Weights of a small transformer language model.
Size: 9 layers, width 384, 6 heads of 64, MLP 1344 tanh GELU, vocabulary 4588, 18.3M parameters.
Architecture: LayerNorm before each block, learned positions, biases, untied embeddings.
Training: a variant of Muon for these matrices, 323M tokens.
Each number is 128 + 24 x the weight over its row's rms, rounded and kept within 0 to 255. Layers, rows and columns count from 0. Numbers have three digits each. The size before them is the row's rms in percent of the matrix's.

# layer 3 attention query, 384x384, rms 0.0523, rows 354-383, columns 256-383
097:134144152080121134131127122098135161151124122122120140124116122157103135123139125106117125112111158135120141119134086101183110170139153135135153156098168182141141105122193130132080165152132147098153146131085131119133171131113142090176096136113153083128095144114132119130119126132150140153104151175134127080142140151176141114137112100138135137154167111083179147144090126131134094148112
089:138147161140112157141147123065180080117165151173160114137142128116107143132124141128104126098144112151146102136111089127113150170113107115153132144109140153115139172081149110131150152132149101120133140147091131114112139111093123105161139133091075170126124122137156156161133089131077109133146119057109176157102112121134111151123157147163138133131126168128167129109128092131099152130127
096:188116162131123130138127102153137108111126139109138116116133142090155151197158116111125135131113109116127121162175107113131149089142146167131121152132133159185133118138136151087155116133088095122119146130139129154106112155132129103115090125158062115149068121120136108121101134159177129158102081130158099101119160088120148109121148131118136152136099125106116130150126117077131127111118
087:130110127128113111165122093083078109124162143111064128145125099136124156157125136148135136158151155138098130157099120118123118126110149064081078167119084138151124075114156165122148147136099134145131157127135120137118107148130123126183114140113162123172110110129126147102162120110130114141121139107117087134139179114111122112151119140134101114115133130107134118199088139099122119110135
091:152116119085095130128113143127118103102128126130152135143142144133113157151068145105095130136141107196137136148128140141141092149140113150117132140123075167154088119091153122166079102132129162086112101155124151095121128149146118117117146112134128102110094125135089138130123128145105160122124163174142101128143188136115104148147130129126131134124161097125113120094128161124138112156152
094:109143117148132171111136146156121128133143112142119150138084144126092114151138154112113176096140120130194138159134100101122164145164112179121097116127144108127123146154157160092135101105122094107132062105136155146110098152105117114112114163129122163069124122151143159129137128126149122123139133108143140123140131139130139146104101129153118112142119134136090060135124082124131175133120
093:136123113117136127185152161164141127109131156135078160153123108132109078113139142118115160121074144129117113154109141202119133130144117118128111124118131113098085125105140100158116108126143084116132122137134129117119123148081127071103154120113138153139128152093137129148140145116140162091167136150145114125129184142104136130113136135150112118088093127123139161129134118103094108106106
093:131145125121126158168117104132094151112123126126122158142107135142129167117111064092110144120120184089115125146148141129045102130145144165119107144166149139103144163120140080125148134130096140156117145116128136139144082094146123112170151145126097119118115118150138136170100125117133051114131121121119148130103135093164146119141146111147095127095114109111103121144115102100147135142120
089:106155164115104109169158139121145123128128139111089124093131118105113101135119109136107157138141102115117097132141145154107173151141138162157120118135109156110126111188142189140126127170151145144140116124085111080143136141092169118150080121118131106126130128119131124106174177149140126101097136156067131097108168140164154160160119141107116151109091121101107154147119144203138120119089
096:148096128143152069138161106121132102121108148139061099144138113140180138109128161126102120125186143116145177119140138167140104119100136132129134098122153114156110128133143159100098107137131117125095138138164160128194118110184087119158118160131126119117144079110088166122087122099124107156104122117121150110116094121167122156152143185121121118137164069129130047130137119157162180165108
085:159174169143144113093078131119150172124136114130136114136102131117118112124095120147100136108124127147100104112127146138107163150123110134079130085178119117121128101120141175137177143141130132119147120111129087164152131148155109138114091139137146096101120131075112154138160106112107122143114124144109124114121124110199145137138096127101128125150113113134134111149101117112119101143151
096:137156161146163155143155077161099108140107125125075140106110134134188140076145089139109099155127135155127129139144163155185102150092085114136108142073180092120130171128115147136131078150192115110106138100132126132156099158179131118164110125135129140122160119112150105117129137109098139118174112127137142098127148129116154138111147147116153124128117139071153119104116143096146139109117
099:105113090128086123139140160113093122176107124142137130145089096121165137103117163141121104147139110157106195146120137093114092123130089149076149133139132155140109111145050164144151073153106164104114110134117117124097066084087131150112094182117117159177083128127125132134115149080090138095134134107124124131117113139155168141144097109095103124139110084144134124160109101138149112127107
095:120098138124078123133106136150157146112125160155137101078138154131151124092118088148130116152136114120122184166115098110120123138143113137142098126106116155104150134132145150090116121085154129123123140118108109147113114162093156142128136107091149099141100143132123152151134090126140101120150098120146110116137133163167154129147116112138104114128165098134141140087121159143084126114142
096:095098149151093165103130142139094136129110074137116138133144088120117149141179146121148119130119109093136133112113154127135155104131115156110118105127138187122123112123159159113135082113138119129154123135124114095082127192126160141146158113115128078152142101128169126162124129103115102150121140116134122128100159171109124103177152148139082112094147110129140125175175113121119131116148
098:106081105145158159077118093082150139149113138103125100106125100122114126107090080126091072160112153141139109141114123123103124160158155121132132109136162146119153088146140165105125138126137131125111128121158094129116132140199138114116088124135124109138130106127132117133092106106105106138135151125167129128120136096158114109128146106097130155087153124106121130123138172156160083111156
097:146106126132132108095163117113126117155132163139161129104102134128121079136174146145130150142138141133114143124128099115126113121106123144142142118118131142126161131132131121124126148116088103118154129142119141113137136118129091110156151091056107153075143154106114119137144143158157099126124104139089117182138150135166143095128155137161128145144086100104133106110086167143145155111116
091:113107094176118147128126145128131121137134117125128165149150102134131089129067157117153157104128155119168126117162119105117116118154161149093114117143140134109129150128119138127139114084168184086106121126094109150146116090150106129083127096114109103127132102100151135152150125149084132116121097088106141151141152151138086168106116163199136156121119147134129131136137167137113080113131
089:138110097151124171095131068140097162159100128129148140122154118122139133116133141113146143129106147121096152139152145171141142097137123111164149102134119145175139118151116104139093099103136093151136159102125133131143152146106151148117150144167115150119125124075166087144120090103154108131132136125105137136131124148156134142101141115119104071157105134113116138134124129120157107107149
090:114160139123172107103144162121172100086138083120143143132117067125142117148152142155142122142145150105116156104160144122140101108078153128142105093094120127079114088132139158146151152119113116131104139141161145115160161083117102147099110136166116069066149158139141119155160143131150105150132117109138082161150099141126108086134143105125137117136122108132129149160107121147110162161143
090:133107110119130133165102116144135149141161157160181165127133112089133172118076169095104148152162118122103113131104147148109168167129151149128109113149185135120077096076116122105118134105117152110117123154117140138102151120123132137179149145114145146096117187191125138119141138164125117131048120081134109138154081132123165117103132109120092096133143134159117105160114097115117122077128
088:129133107119141168131133096109120102146118153118129102134089130079104121120138118151122135151119110148131123135135137134155115111131115102110103135135109155150135122130127117142136156125148152137095142117134108107102146122132122155149129131131130111100084100115116124124141141154110139095134096162062148132099142134119166069146107105167155106094142163129169146161116152119132143174159
089:130102109089120110096148099137131110141126067139156114144116112128153118109117145123084163113063112115138120101136169089159105134113135092117138118105102103163110124119135140124096130158151111172154094093103091122102121154133131144126092113128110142156119149143120106132084117123128122091100134051148188120115115125104125153156172085127130152114154104079107142157150134157122156122119
087:190164137145132118173106135137108122131104151130114104178103128100162151149142134163116127143148169120098158120107120163120083140115139115140128162141133140162127166158120130091152130122139121113155111123147153118098119177156145144089136095122110113086133102087143120119128144152134168114115135145120080142109113113088115125100125125134142156088135098111134118081073116093156120126135
095:151153119116143130137110162156128112105159099117101157128081129124090121127177159113109156112111125117156126115162135091136129120143135127148120113121153146106141114129095111106126095123147088125091131090129143141098082134144180177142128115119160082134115151117168107127145134120107121143130095114121107124154130168137090124079117181184129175131122106121122111105090095124166143152121
096:116115081125113163133142118090116166166143116136166118115139125144114134131142176171142121119089145110134158134123114137132121131122138136124091128104146185134105130110104119142118161140112103147102115111165138135101123110146113117091106117103140074120094144138090145141125192107148131108071113156152134130164114129133146144109111142143102155089120107149127107160122140124128092139100
088:113135126118153152131097081156127134122152123137072104111102135115142122132075140124119129141150130149145113118113149114134148119161150135105129158142151114139142137107112126162152149147169101117157131144140101118142143128153104134117118117111130133141134132164099112073114127134136124162142150138136097081147149119041174085148160162167111142114134104145173131157185142152132134163101
095:149131108091107094180131136126077130121101081142118142137123148125113159121137117137127143139148093096102184112133105120128142136128098143116119108195155141133133100151166118080150092147156175131059118155113111067121132145133122151111125146085147102150079129119089132090121110128161084135100107133151140107140130085151042137180124097115103140123157114113110117162133125124138182118137
092:143129116110102165145159130123142121164121141137122121098136192129122145122157097106150133092160124098128128136127151187136121127158104117133111135103128156089146096142148142123136083134141134111146145165117147101060098122103115161123088177144121141099095116144124130119146106108081123117115143126145138125129126108123111177176102099172102149167134097155080121137069135081124138125167
095:110124065137098144157150162109186121105142131090106150101122127144126095149095142129108167168126142115112095082139136108151101144093137091124144134093135109119113143149117082104176146137079122134133107117136161120180086144153099089130104087142149142111162084114136131120134132129115161114130130120134084149139143152106112087154072146108107142133128114147143165140131132089135143144094